Each number is 128 + 32 x the weight over the matrix's rms, rounded and kept within 0 to 255. Layers, rows and columns count from 0. Numbers have three digits each.

# layer 5 MLP up, 2048x768, rms 0.0896, rows 1396-1467, columns 64-127
136146146189087101118149148116120158189130112140122137081139186128099198154148160087159154134104106137133067150163106068123127169088077145058140136130093145098092092132134100092119166097138131
151120086138096113105095145171169117172174140149157119117187084147122210093093186141206099082100066201138148122064148186120045103105114189075167121044151191139127198150182172203141118133164123
106137129058137128147125142139138092121169150120112158140104111109136079159176113133151106092068098139091147137136139098148100097108135100081159095108128136171164179122147114161147111163127099
122117155140065179100113131139179111114126161069132141104113095120170172112051095099150126116121171137117151136158157149131121153074133070140166151101107114132146148163108107073119087091155157
161117072086121101105084082107105136137142141114128136066058166097116129166174154099083153064136159148118103142029121130140101173203082120120086175145203059117141076150116133163153142127113079
113135129186104105107157156125114114140159089150129091190102117087185125152160160144120132148149107131204087133130144074170129185135154122087171145100180142116139173195080176102134167126183144
086119122095079152118101106107143125074150125131102154135140161150107156060075107117146104090160157119140091077139117029167145084115141126206167124124132180122196109106128110124153143107117105
132127080143145144127113063131109132158074128098219136160128172156147092071077135120149139114153119112137110130127153101140098129170133156128150163142074151114110097138123115099132115103148146
144147159199168139193068163114131150129094116066159108106066106112173195133149094164105109136160171084154159120137098096127148062128122084065092137181159179135175080112182146084058136156166135
145122144105213096120131097184150130156130122146104144123128166120167142106133102150161095054048126069105094117141147129162135174163203147150143125105109073143135103108168143113117071169149165
151117130104104142160093152158123149142129176125129174177081092149132158144097089105155088138153111154146127110128123176111162095102116193156095091169102111175180122123120086160145120131178185
092120147070112169124102101063168137107067142107108124146109161146120102150099120161109131136230145143166147127144144126137186145161125103099106201137060181134151088148125154124111165135104097
146183174148102153123169129110092165112141131179160112151119113119102100149129093067127134131152162124112141115121119128125117176155115124137126163116128101089162125114064148163120175076106111
115151105082159055105126113156137142133161174087154086093150130099139125155139117192056163158148190129174092122115154121136140151106160142120156143146172102125119095100089083132149148167166061
150108163141113121144121154151078049086140113108112093090050155124141159177095141165154164127071099124135085171144111043125123082111076188158090111180135081153138134110126126156206101123117100
196170143134147163115096147143116193099121140184122050185105119139128132159110092099107120129084093098132069184129085141117153092089117122156165172130068101139126158116115159140103150157163100
103106144114052092144163121143151123088145112115175111145113123128100114126112097167151127092097111121137136109140131187195115101094141104142096151192151143089154124154076203119157117115147170
158175150152187153160174110130107083185108108078118102160090190120175094141125122159105134143171146096060141146054117088103069142142167107110137135123104072128156182103120161173126128093185153
189129150160132114123099126116131076140139132136057148143133134138107099151146134101169134130127104157190159079079120135195088160096172119140071121183126184147099119114122132158093110137161081
069143103154156171169092161148077060112139151078177171098091135162131105088073132199088100128185098139093117141141125194037115099124189119123111143087149090104160149141192084136143142110134104
206106144105113174131126137128183073108141132094112094090141152061114101129079169073068101121163103101151109142115128108130142137132079127156094179132175084181153083157172158104095141130085117
172154149122122165167105132068100137131169119167171127169160163046115094175167139144178164122156162174159095117081163187158129099198160188037134159122190127085081058158163094151143071072094124
137185177150131115167109043138148121053122068085138122088134124152102170096135154093180111220099169135141170151123116132080113129148152091130069126051178123145100101193059090154078089086125108
126101116123107152200083071092159140161091147177083139229069119150083153101103123115125142100099123186138153118152127118093159072093099123165143134145124155148166172142128116091102119128070147
204113089125155107170094138110181108174093119185119128111121081088103153085152109136208050127123125081150150112152137111059122141190138067120087112125121113166157154152136075138123143098115125
098159144117132104114091140114156190106117098111133151111118145108119156093144160124144137085143101139161104136125162164194153133182128188166101137128168141154114127163168141090106113150134108
153164101155157149152154175138135134088142080115105159107121104080179158133115156154142166110111183154091113126139145188138105141091094084047152141180143067119100138136139125147089153078163091
093131137172126091110151104148073165132120133077117120153108184117180180121136079119104172123094151101065161094204126182073108070099155140166118158141121172076116151051169100163129113151111203
183120165113166115098165099132173103157090130159169145102104106194135120095126080193099157108117155152122137073104106104124168125093093179110145119086142124090142074088122151152111107103110215
094130135165151099146145134104149133094127112132156177110114137128050153146093161142132139116172086136123137206082066130134110129160154074116137173120099087147136161050157182109103151121121182
075121083183113174164132108128129117126120116163127160150164165166116185157137069088140146114171146144193124154151125108141078127114112114124170066115170146130107108125146133126077157114141144
153156131141096164155059164180152138186114108137147127149147125176144137165090162177121184165123118138047107154105092092157155124071119100122129090186099125128179172125142138131110114149164101
175165140142166142156101111174139121106068135150111122132056178121127174153147140095134164127149127130208146121131167085123141134140078131164105143130141123133125150117129129142108117099207120
133099199101148138180117076103183158123107079165127120138141126132115139061112128110125188097102183159207143184124131117106130093164172135211158136157119135083158125185175130022138143102123146
148162094178095087122157122163112122168114136167159140102176106120129136160104123116166137199167143120114141132126148176131093106093170137127158148070138114146074104111158105078197108150163137
159164171162122103124119159080157131194174173134150155135053161041127129098175097160048122085103168157141095105132165119138094131140164125175100138163110103154107151146100112156125154189078105
128095153120154141153126120090094075100169135076092188099140099106189181108079147148178106080156174109132141106139114154098103154095131080143183108079136112174138105185186149167133138115139094
184083144163112125133097078136116085156167068079138138137056092189161158125127121165040105162110146125132166103134082105174136149142087145136129134181092175216102130098149128085114106173062126
123110152150159095192160104139151135152148113099173099120164089129060166140123127072137102139086163145170173146139097170101096118141125138094124068099133157111088166148093164110161093121070156
118117145131098098079150102163198121193120167092167110112156136139144116078097122124129180153131146142149106136083097148125093109167097182160148174158121145102148188178184129131195129124138104
173093141129120113095134128102167103130091099087120087125087089127107130170140208135146112150066111053098119188163119152129144174107187115159118134119162116121115078080097100115169142129099162
118119085163080132130090098067135140160106128151146152179129170133157092103136135163109148126154152088083144164149091151081078140080102138146123142101124112136170151124104164128105153134116127
133087163136102133126080121117098124103160103093079180120143059082134177116152139134079081195099151135105134083134143139134169111113127125127115119094090124136168179166095174082123111096082059
122135121108150127219103135149170079110110215117175116117077142086128132114093101130120045082120138217152186136130126105097161137160128165127158151148125143092131188158116109131149127126139098
127132172173118137124169121189128113078136082116115147152123089145126067101112100161135072092119159176111131095105059159133122097119150102138122141167105143114106140113162115127137140090085111
111143061166116191133122135132116113094082161139056142115100164093181159123104107141128181137076097156127127085191110122125114181146142137067194113124135087115108130072108131174104111098184126
126139142171070129156141081101080123149143153094100079172102166127117151138143160137100200140164132115108107188136081070137066092101098133095111130123085131098136137112136114069156147160148118
196163151103111106126123157138114125093112111136092147134152120095151108084114101143145184114089138176149139144130143079072069096162135158146126116176157101170089099090155172148153130133106119
085078131135128138150143091156120074134117190157135098130129060145168156136136113107142113132158145111128107168166095138124162113172126169186096080127100169101136186098153180137121162160141145
114082096176137150113103122128119088080093155179124119136140140121135102128170097081112070130215093123140109156124095164178142169111093083111134019137143118163119130130174097065096161080100152
064104157118193186150160148098107132142090171099107118145115131087145084124169141108105099096046142092144112125108123171121111158141171111134150118125121123138112092100115141141152127130139124
165109110167171152105139067155123142159128105120160201144122173221141106136117088116059100161134123129060124113100107089148116162150198088107142101099122141161138070129159115141108129140208138
098150125150179172147092115169135079049119161113140090149141112181133141076088112193113097173120123106107084119087126116162126095145113113108153068085152123083090143088089127120105138164170113
174133137125134173093125166128105132138127170083066150170153157190137193137119086100151130101111172070149128107121135121171199155136117142164156187056080114065119128147147111103138103164128141
171101148151143162144130093163117153116143121133092125167123077152112128135160141106142111099111069169147122090179098125159074168116116141103176076090141073147144107187156145177136115116129087
090110121147143103158160133138157116141111132162112101161117096192157172110145105103124104062145057185088117135148118074127078111154120130155130105151132115141141140076145118084142108117130166
057109101096142122128090181167122155139140122122218140124102086090081112168138128135183156162170140135163125061116107135100123072179126118148062162171128159118093122167145157152098171147197147
185095131126072121097153154130120097122094132132096075111099169115124149131118159117098134145131190099170162094127199108096136126134095120140088142117100126139127209113144170166117117153111079
150127080191096114151121137060113095128169141125151132100160121130144090145127185117101132148145139110161119140161185114161099100094087139116093169095155133090099158110152126159120117108160108
086122214147087124098155127118137100127117100121067122096173121091095099150160142107109056154137164192136144082169095157068155129095134100146150085162092066098177155175137171102076148107143153
150094147167147104061100115122120131108110144156073132191111166112116092123098160116081114065095137089121089137177151113110100154125106144153110195085163113112070176052169090128179091153107196
130121139114115102068082100083125130152083140164175151134113152107122106116134078128086171089182121192120169147186159108113168129138115174132189157125082105154205077106164106117112100074184094
176176095134085178142153108120098067154125157153092088140122142156129221119128126130095080112154110147138137171142089097157159165140116115141099142108148121100065113159113103181114108131152140
131155134104133167096139135238208168114165079125135095124145117114106111158142131117117148056106123103137152168178128138092132170132097100102103106115135139098090160154154205121114134112127124
060151092137155155101118156126159086114125154077107141122102135167076083119109096145103098110149132131132135052081143090152156177158144092156185206136095185106086111149162118154110155107062129
114095089122137167155138179157108167138151113116087088115163129138092124088129144175072095117149070057059190145134082142139179132073130157112115138070120103181136109185086108116133115100138143
135132114158098124171132110179236100141119191139222083091100148126158130129057108081108100083107178177183214067169185146195147149126113106120095132132091146109104093173119116051073133136134175
155146110133134159126120111132182148159120136081186158096133088113120054161112136132144111098140139091147136097153096091142202134088085153167046109166141147090144095163141095136148146135110137
136132145111118095124130115169096150122112169138107163143139122175148167150105122130130095094121084099160115134106160161129176093208129084087050131094116110115116156049152119204126111151111123
185123143132152146122095164145094104096225094064146083101121116113197092119166091082113075101141126152134158073065133164115099117076163073083177130127148171108102175082194083053114132110155140
142114095166126095118122179155139146170143116056181081210119117159182156115165026131165127142148142125173054156098113174093156096107116178151162097214161088170165107047126168083197119137108089
051130084149182120075125122072150092092167149147088150162056108097145119105160159113159136131164128157108120090119175111161156136145135135114129142098179097112173141107123099169096182113107102
# layer 5 MLP down (transposed), 2048x768, rms 0.0864, rows 1396-1466, columns 64-127
118109160090091177152106116114138133069186107126084152078113089150123120194150075173117161161170106104089200120125170168146128087131128146134097125106120121196137087147157109106175112100124160
162177096039131123123162158110167136148077124161147112098153117154065112116071115132077119148123128163184133167122146171149124166181139099116119211112125177164098123106088118149152165122109138
141044075157183133146106154073137128156138160114122090154133134094206078140091180114085158111111122130114160114178144163144177140133187113110093081094103148125166128106169062167147182127127150
118103127163184086146149066143086116125105160109166154107107140133124159154117138081132130148181104131150110119139101128174176173116120112121130158113179138128165165162137119134123119117131111
182123123140196085183164054171117143126171105114103122160103146039156093138093109126150154171163170117146064152151133177069134105095088062109115109153148118130216086079146145129133128142117120
121129181145122113170086149155181135083152089145143098124190093160127112119113081156111136186171187112123109138158157131134129133132120097123121125130158146197143110143088127142066100110156134
125130155140125128177147133156121153133106081084117080080082082116136127150197114149158096121156129183141136076115095138104117201042097180160191109122120094133130158110137145132135075145084097
111112137156168089108164080128145092115076112078101083166129155145139090043116095157153140116119163124106109082142113179122093162134144101141143127147172121131112119171153116145148124132142115
129138128079163170126163059151170137064177118137145113114085058131169129141126086143178158177090184203116147125127073126170122151144179172130136127152173146123138168144132093163098055098126136
088139178070131177119097108090064079172093175119132108153119082057119116108147138152145107209157173150099048109148162130142171129133121138137088162149131142145184141068110096133080135187071143
144175105152108141183098156150196182108136159140196164117151076075098129146128073132123179096130140146170158083140099135145103127177126123106123070163133165177150083116144110141069109128125057
194076097092109116164136156140092133079148119145152182136093119084115122088141100153065103151150081119124147139081151125111152149112126110173173166103087200176120118130196084145086122132153140
176099103197164105126095091143173088131142152160144147045097163125131117143135132119140208160170092146119211158092146112114134162129089111091187137107134121176107152067159108104158139140150154
077147087129093109140093046128134162177172056105098150111132148061091181053144113096145166138189087151097150156178141116104188156176158111131082122137125134114114096078110113152160143131120093
153103148149127088164152129100107147110201136133130149110138107098103122175098142098127099139142160116137124105190070131147076124118097120102122126154130094150096132106116082152165117092152121
112136144148165167150180121079140142094157117172124127148110143150080137104170143121113085150148090114156118158154144165138157130133121124094129111130136110138055107134156123163077101054098122
100125128127085116136090133126156115131133129177146143141084096158158199132145083148116188162144190142091122175109083133157231132132144162128118099123120116083181129129065113148155127119092067
116112079123152049190141093108115143127206151108121109114222134096102131120134114162132146175126089089138159156154146094177175141171135202141146151147139202130095194055127130095178166169128062
121114125096118107113074150141168178112095066162104122103149101089146130165106116139149130156079162175126103111125191096186103107107122127124078149141143144121066099105057153190147079139177105
088128142131133138125144146147188074099135082123132145164172162136092039117142113161130164173075215095109167124136097162158114153142120130189150112145147131175120188180160153126096112172101151
125088110135145145132097110152124131147173115149131142085165094070056148117138132173108122134118204156126135139135130106081129109089132141180110130100128106147145138089089085180172152182142154
108082183163137169172118142104130121122072121066108171076113137182089126144120136115113193104188147071071182161159104109126116099129207122101159158090135142179168075157099144154119158217089173
140133162166185068172166154096113078147198072109136148088102128196180141149107147110160114185180163181094135124169107155145123122135089109109106179174147046065113196144108089178124107177046146
113130144147125169167156120166177105142117122130128080130103136123119180162148150175196172147122134149091206106161097134082158167129061170137125177106078119084118120141122140140126143091134184
129070091148136132143112105144133149131151091119163108135075091078099119087146125156155095143090204125070119146178159132147157087159170139084167083082172164140152117096183160084124160114151143
070103132158194111162094139151151165155119101106154107196168123122136168194083101178089152060089147134100106045115153115140126151105153133153118139151085143116089104162156156157123107112079110
138154127117132147115176181088143123143105104142130135130128159099158117161140113161141154116176128136163132069096127198099140091076140136092059149171119114124211142156138139068124115112155193
220131087118127173096099162146169122120070112115155102110059098130210154132132129172114152129099179066132074090159122124142178140109129083112212122129162115152100071143119132125107135176169163
135115105151110144150165134149156121198125144070153116142105133127122126133154078165148075075090121099139136169078082160129114152122117119150179142104131145071127064104107102151091098120144158
142110095101191129233164043127144122119112155140101132067136143093122160148135204110150228136155122124135197088131105116210083173154169116145202152124145106152106132108097160133097096143096144
104130125159120093171149100158075059157109115146145188197144107109104100128116135099135107144152088116175117123204121130147163067106188129071118149149155101203090075085126085164149148164142103
117123044088084097139169110096128168150096144118100178073184096116138138143134141166081104166139134140152136087139102112090086107150108115161126141126167124160119109149163044106141127165148184
158154116057120143156155087099162140135145127116137144123137075137124175155119166103130115126138172114136134131114134121126149143181080149175147154125142087189093144162134085181168120135115049
170209154098153153103114150160094160114141123141125140116135118186130070096066115115104141141140100166132124066160055116171106128112164094198137128136156074120070175089055143138146118178163111
085087185154155135109106156140122154143161146109152088142098122068153119106103156183075116104152121060091161085163139111092140194133112080121196105132124143133110152113144132111184109105161114
104127145154154081117154063149132171116101149136126132133107123131132104104083106103119153181125152115179147162174106134160099135118106064061115130115194200136146119140168196121150138122144116
121062172156099124167167102208134091095125202088139120165161118119239149099109185131165171103143122206168047132104148120127190123094109169140127152145100105161126094065144152114101089129114207
105147093072087135187116127107127158091158158160099140126119124097126129104129115152106094121147116088166136093127068186106129132141124169058052103121152072111159098078146113088138082127129193
088112122143120063111135121139139084112099079158125139098098091170085153200109139093068140163187110231086136124172162104086124088138118127148095121127180102133120131170118108123146106146115153
108095179195102129119146122074121062149132168175099138197158122145124112164181146067143148121098161137184166156142144168076118140134087177120147204120069092048093129158127038092173112127145129
182076143125085128098130103113130099114026112115126154163121137103203103222152137146083213065111102095125115133148120179164173181169128155164142145088118083137140109112056069104148125176146119
142190188104117194067119110232148121089198126145099155119124152230119143123123152160158255105130134139131137152073119130147162170142105158132110138169100101107072192115127086111132128153177102
053122152147080102168127097181135184149142182150130137079105158122200126065140086129114053167074156118180159128175113108117115126146157114130083108081173136181126116172118173111119084130121091
120131139074151135106106151108162132126013125094140142113140172132084152128084155109132123152145131168149203148119088142110172126154124156151133048130111073192104119129103158075103114157088168
131200095190120161158126118142116199156143058139105117142196193184152134098158132077165130146127119056111131100175137155079161079122119091178161120150097112140073122082164102133094092156092122
137066114170094109160113176194109168131066141145141109090121128108139167095149121078118078098149109072141140081170112196079071179123126185133191125116167166092146143163067114119201157147096112
089105073150098169129062112123153125144158142131120108107074178173145129172149137115103108101120106073081082096145022175097141109130105088110160157091132089133154160093134186130134155076150099
146147137139159063162127083099150072117145095088148065123138158094191212134092159112161177121163136136136132093114091169155139184113118119091123121180062172163058165116133117146130140087086130
096173159071142114057173113113103142113112106112145105147135102146131115137114137091161083136145106095084080148102034159136169133124175157215116137092171103120140132115083116131155142099118191
131217097103060164101118136181111066107109129112105097081177117074088094132113144050125186120113147148182172165167109184112125124121091124148093148156124158091118172116181133092163150120058164
216119164113088080165118124051111166176175123089197162071060164143108167108077136172133153176128148087087129157120188155166159079161109144133135145059142085151173106144126090125094129139174155
105136048134105138150137148139215111147146086167151114089173088088160135077079128113108114130110123077080131119099108101144161152075173149175101118123106115147109068108156102080173103089127096
116222176223128097154157134152142083121148077124058133146139151139147158135130147159158114118097136206136152113163149170105089105094144160091110123127107139126108140145122126072131126122043102
133165102154123167101104122095144112110159150138127160153166151162104143146074105208107071180134127151186154152112105159145114094166092120116117175063107121150134094106102180099115135102134154
119137164111124131132107097149162120118162131157049133163104107172071150095070118150209159098209142046151104097131103134104041123151135075137153152061165125093114079175092119112178159095078116
142093147161125161116128129062152157161141092114107128112118109078144135108140102084030202170113149145106180124154204074094094097127174071146135132167080173108129174123165077097156118088146099
158106125141071139178145113155089122149188089171158189137143134116116130103103098191088185166174131113071136142122107081119175102145185100113097146151165146126139076133105188151122044124095143
133098076089136109063105121170137102120132139124145096077134132140142055096132171066081156151145131164100163102149127147056157172176144127144124114097111096125120141138064142177108169146094143
144139082134138144169183157114155146099159105136093128087108134152178172079113115119116091127139158109101081122084155084129074110138092120129095168135160153149070129153137168155139075143114144
087111100119129108064131118108124129144120114151051180204085127094176088152152133117077160119178168121109136150091122110091177096064130128141158087138162095132126154059183160120108141133123161
151130129127141065051107098157123230129117161110073156133114103083106097137085101154173139116148197118179114124145131149117136122131136129070124162105102103066144124122108092146143152171110099
123075113060154131185146176114103145183175143066156113109182096158135083160119147148133182138149166208100107098138096141185116131130100131181189171117153073120089116111089141160140100175147150
177155105151154154086113088139195127142166124163180060115166102153205115127110084150139163101114174162125167120128125119164105110111069087121137132125111105087177140137168086115124152189124122
140072139095157090119165152134109155068106101108141117167113116167145153120114130152180153113123150166150171138161154095064125138110172090107110153167094085148117140149102151128123138110176099
103120099153137123134103122111122118163093177167143118094159120156183156103106139154135088132144186140120111114180180118168143108143108121120121157145060094067181085105134138138150196143126141
154176167125123130209107100213164102137156131107122130188124172135100122085102165123157147107161121141151106140144122046108132149144134138172125199118103174117133091073193093103114110129107162
168082138114099121184124169155145136121099138181167139115174131136104109131158108111149100087153115219072118154145146072074131097125128173137173126179129095111098128115118177120121090147139115
151131057111138089098148118147079148127199074115115140053151142099163176106138134138140172127113157092205139130158156113109135130132145166161083141130151095143142099121085135138114118195088118
131136127181155114125102115150137110174192081163074174107138129140117135050121123124140146133097104099086149073132135157053141159087139105110140152137163101194146125113115132059129100123104110
118149139114088127119148108131112112070074152098154082138149139108132136200144108130087119143141141114088111104092129166073126154147119092145131105139137153067142099127157172120137110164086118
135128104091118195162155121150109227148164145156156132138146137099094162115092077147111111127165160090223066080059166106128162136132145147118113138136089136098099164133139055118154122193127100
# layer 5 MLP gate, 2048x768, rms 0.0862, rows 1397-1467, columns 64-127
177152146122153128112131150114095123133169104171127063087150111103143186099109147125102185085140120116113140129111137142134160153108117142087110164153103084184086086119187198163101085177084112
137111132162098112122133148115115129105125110171132102179115079134089122153143126176148102180112107186087096144163132193098077160087109078139151141120164139097097098146142142134111131141115197
085116130093103113162111164187116134126111104138145150099099095146134154096155117155104145104153115127103151104028109166182180115146107126141126120098077168055104128105091106074168055102098166
134153097066123102107198158175138100096088058118102071147121120094100147067107089109137160137126189163160149133186089134124125105094096143146099101101161178070119075187147150124140104179104146
132095128154099129157121138101156089136148182148110127172134076156163104135169090158166127140098152180089107141107140116084115103178118088168161107124204167125128108110143168160115120140165165
168185177119116069119144169115179173081166118186107082137198140069082152068154211147193175132121126103139131165099130116108066120127131115107069144119116191118113158067144137198091121075167114
127101159082130139151127185169132197100057097108113142103131123191136066182171146133056116159139154113065134117124095102139138165060138071136143080103047167195162096157103119103128112134103152
147172115105124079157140088118113107124070144086091144141135145080093137118107111196147122129126166149173103086121158109157052145161101099129079084156036134113082155202119178142106087077109149
136138133132165132129175070134061164104110177064094100127109106100066166128162086082159120077140113101130134089118145122117119134145170119154102168153127188102131138201115178133098123179068118
105137123125154098166085165135122079123093104118132153096168142069138115110150145141125131098119106144136106129112106128137155175173131166113149140129129148134082169215145128142108113105161153
106126145128158147118119075196082096149073168150162114169142189135122162140142105142118113138089110127159153175096126137134132059135165219098090084130115111148149077080188152114155087115105181
190079101197125122118118092106134186124127145149152106115119036115089100146097070097115069133134168139150135143188107179112117192119236130113138113102116161098119065105069126116096154118119178
115150113121103092140103189149154119104154158084127170099167094157142087177118179155150093129061143153149120115164181163137159174184187098074103078143139131142067149108158149192106107158152117
119126111135127141096124103122115164127122143085133122095127135087157179161106159156188098138121114090073122132131115150166133107156126131104129124104155121160135122077126131197175152162147173
137151113101183153089119189171090157110119121181108104127108133099116098093075168164070060103147121107117083169063102162144053134089112121123129149139088164091082083159132178145173117157138124
047086160097151126136144137122173228112057119143141139113203155091140123130121115087160143098105114105097130127157127131123121135156128139119147089171162147143165096169121160104162089119108168
132154131153147142154158142094101105159150104095173138105131221094089149115090123112091141142179139102145120104112068187146041155148115160139115147109127101126107130202092159096073146141142110
116124163149107113149160164102140113178107109108141127161083099087114186146152129151170123108087075108150110111079147155154143152148216143171107135136157136098059159141125115061155099136130091
162172098115143111099076076192150165115120088178183135093137061104082109176137130140155080184111133159122089086108130084122078129102088148118161088128121183161081166133098042153139143087180080
116180118122180124135095129173140141100070127166113150157103136179172052136163083159108146127091138103137123119158142040170079153102123150105155068110104105127122088155165128134070127175100097
169103146115135188119177123136123110112143206102051117130173130137080167113082099126132121145124136077137127153111147130162128153135163156067140136147147134137078081165097183152143140162137086
222146212103095162077079161218125087096127184132129101085117093102112101120154120139121147205089126109203153172148139058163123108120159065132068213079122120161142146156140141098146156169125105
113086154088144117059094149172175131164152158119144148103115124064153146126159119137181202133115163138141102118148069172119125196138097136100130160098141088097141071133137178142134140148090165
095123132121109161112198152127113143141059151166184078160102209164158143126127151063130145143156128102104128139115145117175120131071131125137148087105164113109153150095100093095129158133101158
132133114156120104134175121147047085130103113154130124163162134153158159162139111150146070124132059089180145165120105192114112130102107120155092032145149109118160053161112142102168062149124136
124115175091131148152153126111159094114143108166140121161122109163098169091109144131131107164146153103148152145154106101131155122103158101121121140077175198145130162189144085121113129064140102
140105125103126070118082171122134090130173131112116085086139117115081138167120143153100127087121137132173065133082110084132125153120112131117199168114062126137126149109105132088136108142147102
153089162118193122107097131100147075175128069094135116148098070184155073149150190116112056179124118160094081096146156161149141115119118137092123218125147127144113116177100118162170196138106144
129149149130114086149106094148117105129123131116150073165117051119137102114138054103173135150149136077161087143086072106143114158083131090093122085090133118160105023078113094121109174094147130
119105083130066115158111074177118117109090160088101130121096167110138153118115135132114150147157120135153090189150141130116178120105129144099168140124163162087162120183108078135061150124106136
063124149183136152153131093096149093117079157088111144139178160135154154130194136135133090097128178166168118091095153156073065182131051110136134111131078045144125100121125147153103127085142105
143129123113112159108110138105138079086122157113087103122128126187088080131109194137112118160142192092171184167115120102112096089156127132103137130140179144118149099135094122131132120111136128
105132054189100150098123174153121096124083150072115126153147145089108130140130148108134080145131135092083095164094137124121123129163126106202133134115172133143127060152108130117126070122163162
128115190139104166099095177166143082151091053155091105159120084104133041135106109176082146144133077066168098124172099100130149123082081072140053148116135123113162092151103131148152097087142085
119139099091077128131160146069156081158142116143110077158137092088132092142158147151098127108094107130149142063156172079114106140153114154165046149109079102124053124070151154107179143152114100
173137088161176092040136179081150140121076132128153114129123108030122136141076121116154097139084110069115151160064127091117078110118131101121123181107164138147078118089142146143136126101121115
143150103129071124085161095070076145111118152171117110149122137096117127201178135071114114132164120153149146166165170201110142095114140181134083137141121143108131144113088142128184188054168103
114124157077192065135124131198112113158096119077070101149126118077094117151102185070144119152160102089096104144122097132145087172071137136131164135115109188122170120122134116182142092124134104
159164130159159120117133041093122140118132092208173087150104113131103081138096105102121154139139100217167107154078126130099094141159140127136113116138074119143162112136131158092134130182146080
150095141150138136142147166139124129153069056123142125131128107103131097177113160108132101144152112074143153151100149196141179153131193071134153144093170136091128071125092061151130161154089103
106120141163144105118112086098145117150111063092133105127091158157132149117133115113120057139051231143111148168120162159166072077138154134163089118121095121156123138135150129113113179112081126
118144194090128125160155086127120133098107157101114173121192112167118177160140158177083153190192104119137079143144148133120116141098117167138102156119081125126095072128095162147152156147085079
120084109132152107087135166083121103072155111088126116134094100079174153103159099140138152110106113205138171128123095135128122086173148131171101149144127135110113126149114133093167110147072105
161178133120122141118133153104144155115114066075122157096088107163119151123185138135162143175116122147102108100113183162154163145159177152136112132184144118120121154168066139099176128097132158
129132171162095154118159193133173146150180088164105191116189171092199138138151188118126124128078138085155072070153124127127131148106119140169167147134142147147068171138139186102115135077160092
105113093122192121179131061090125160111090152143152179153108120101105090119154191144178129104177131145080094156137145141164144130164090178105125104140099084130110085107125162130124028131144125
110173154093121102096139170082143132133067158146097100163133169140129144118106153077120143190136111154102106188129153117083124080096149124113150092196094141111147127099071104136107128160182140
146101172113151153071166102140091179163128144148179151131126074134147150131124117110094143147198156114136165147134147112101111194142065129122102109138115132164104110110169096105145142162129183
128127169106131139126155147117153139143144120145145154137117086156122135136178089230132110155099166134061071132121122136084049100132117174121149115123170105199147123126136156118114131128160088
124087123103148174117100116106100111155099106095123059081118140057112102071148156154155057166151113190151097097163111080133136131184153155108144137177101121120135146126136116085129172164102159
176129141128151163183117185085124092047129195120091129080176097097143161136174183126125147170143181137156093118085144136151116128129092137091124059181087117090137137106112115131125124141112129
120159146138166157181138111132124141132125143131086150094071109129139181133190090166124107154152088155137106096135180132179097072123151098136144108126178208172106139104167112113070123116173098
168142121114175159151128141045121098108163142128108123105167124167107138127149147116164116120217160171141098150093196159153153145131184147117071105139092150170161060146102135111181125143086134
180183080097125137133179141142091095086064117136121145121117160096126100115146081129130087107178160136181134099125070065218148208179144130150127114102132117114143076078105113144101098127132042
153151159099101132144138118151141137098134116126116176046136069165127109139112108122055098095177144209156112159115139186147127207178113145131092113126141183202168128160145124083161103151118146
063081154164130160132108145137113138150118117131189178141159128160097079106161112108174121170123087118208132107123188136162108124093111086111100100084097195087129130136176125125133137178137164
090083126119095074133153090103113108132155185163152133204105101158158148121172135097119126123070134139107167130085113051133135209134137161161117103125126135084169131141081151181180130143092127
164126174148127191162139103143129094142091141136176131117108128100161119095119140136163102147087082136123085112079125198096142140093164167120183126162102164136136159110111100127119156100052145
202114140170157168181147167105084132118131136138158116100140103105089129153152097116099152116107119112140167128132150148106153150164137151139131086104138084048142105152139155095129122071144108
127082125127120124157101114134129118099150146130091144096133130149099159142141131133156145153140155129200137174133141107140120125126166155143146192086146154143137136105112148138154139126139181
112080148138151127186122158141123143141156131138166154154083129078170167127129119157176107090136111119083114104072155116117072096135105139102099100145132147156116090098085113106152148145116122
121147121109095113169086093151139124142115137132102137142148131121171118123123161132200164164165105133141121115065087123178111123123136106123142116126138141131097117157148138109103151118131142
123210141115098129110137172118118128149124115114114161101149154106078120117146136115129122091087138194148149124121152149098096098174076057141119110131140137098058108079135126136130185037129131
125122152184142151130147146097119137115161115143194133177134180141141101107175141109183150146111141082041111124104139079111157131110098088163150125113079108154115150132206128180190071062107160
164110172231178125107116120114080129146125116148126112173149125107151119066142145079138159104142070109167101146110096201128158120103142157158161076127130060142090147121168142137106153162087160
134196065150120094130122131102159094109163180143096149128119086099117098146176131221106145147118201114122181124098145071110176120094197147148157116141178089097133125096169130190202130122104111
087168169161152104132147188176045115134112107165117135140122148103112115142143067106126072132180105098122136162135122095134128110143144155149166122161110102080099115099134072085105136131059121
105110171156101091117149135126091159079149152120094156161068186163182154089125076085144104092126124140121106184085153077139133073130120151118039137077101182144104098119169152137133100118161150
145124191147126129139123149156185134174126177148090136133112142137133112165142126086114147134087093143051121123120129083160176147138109142180122125104092095079152076130125157175139157127149095
120133129166143119129095099127110156130100111073176112115094115055172160087163126134109138142158176177144082152143125066146137131114098100158083117178154115160199167123176141111171164131102171
128125193149108061143126166093192141127116123061200141160092156112103163134155166071156104156065154151166136139084096115142093149093096149126175081164115125127108053200109133078117137173126127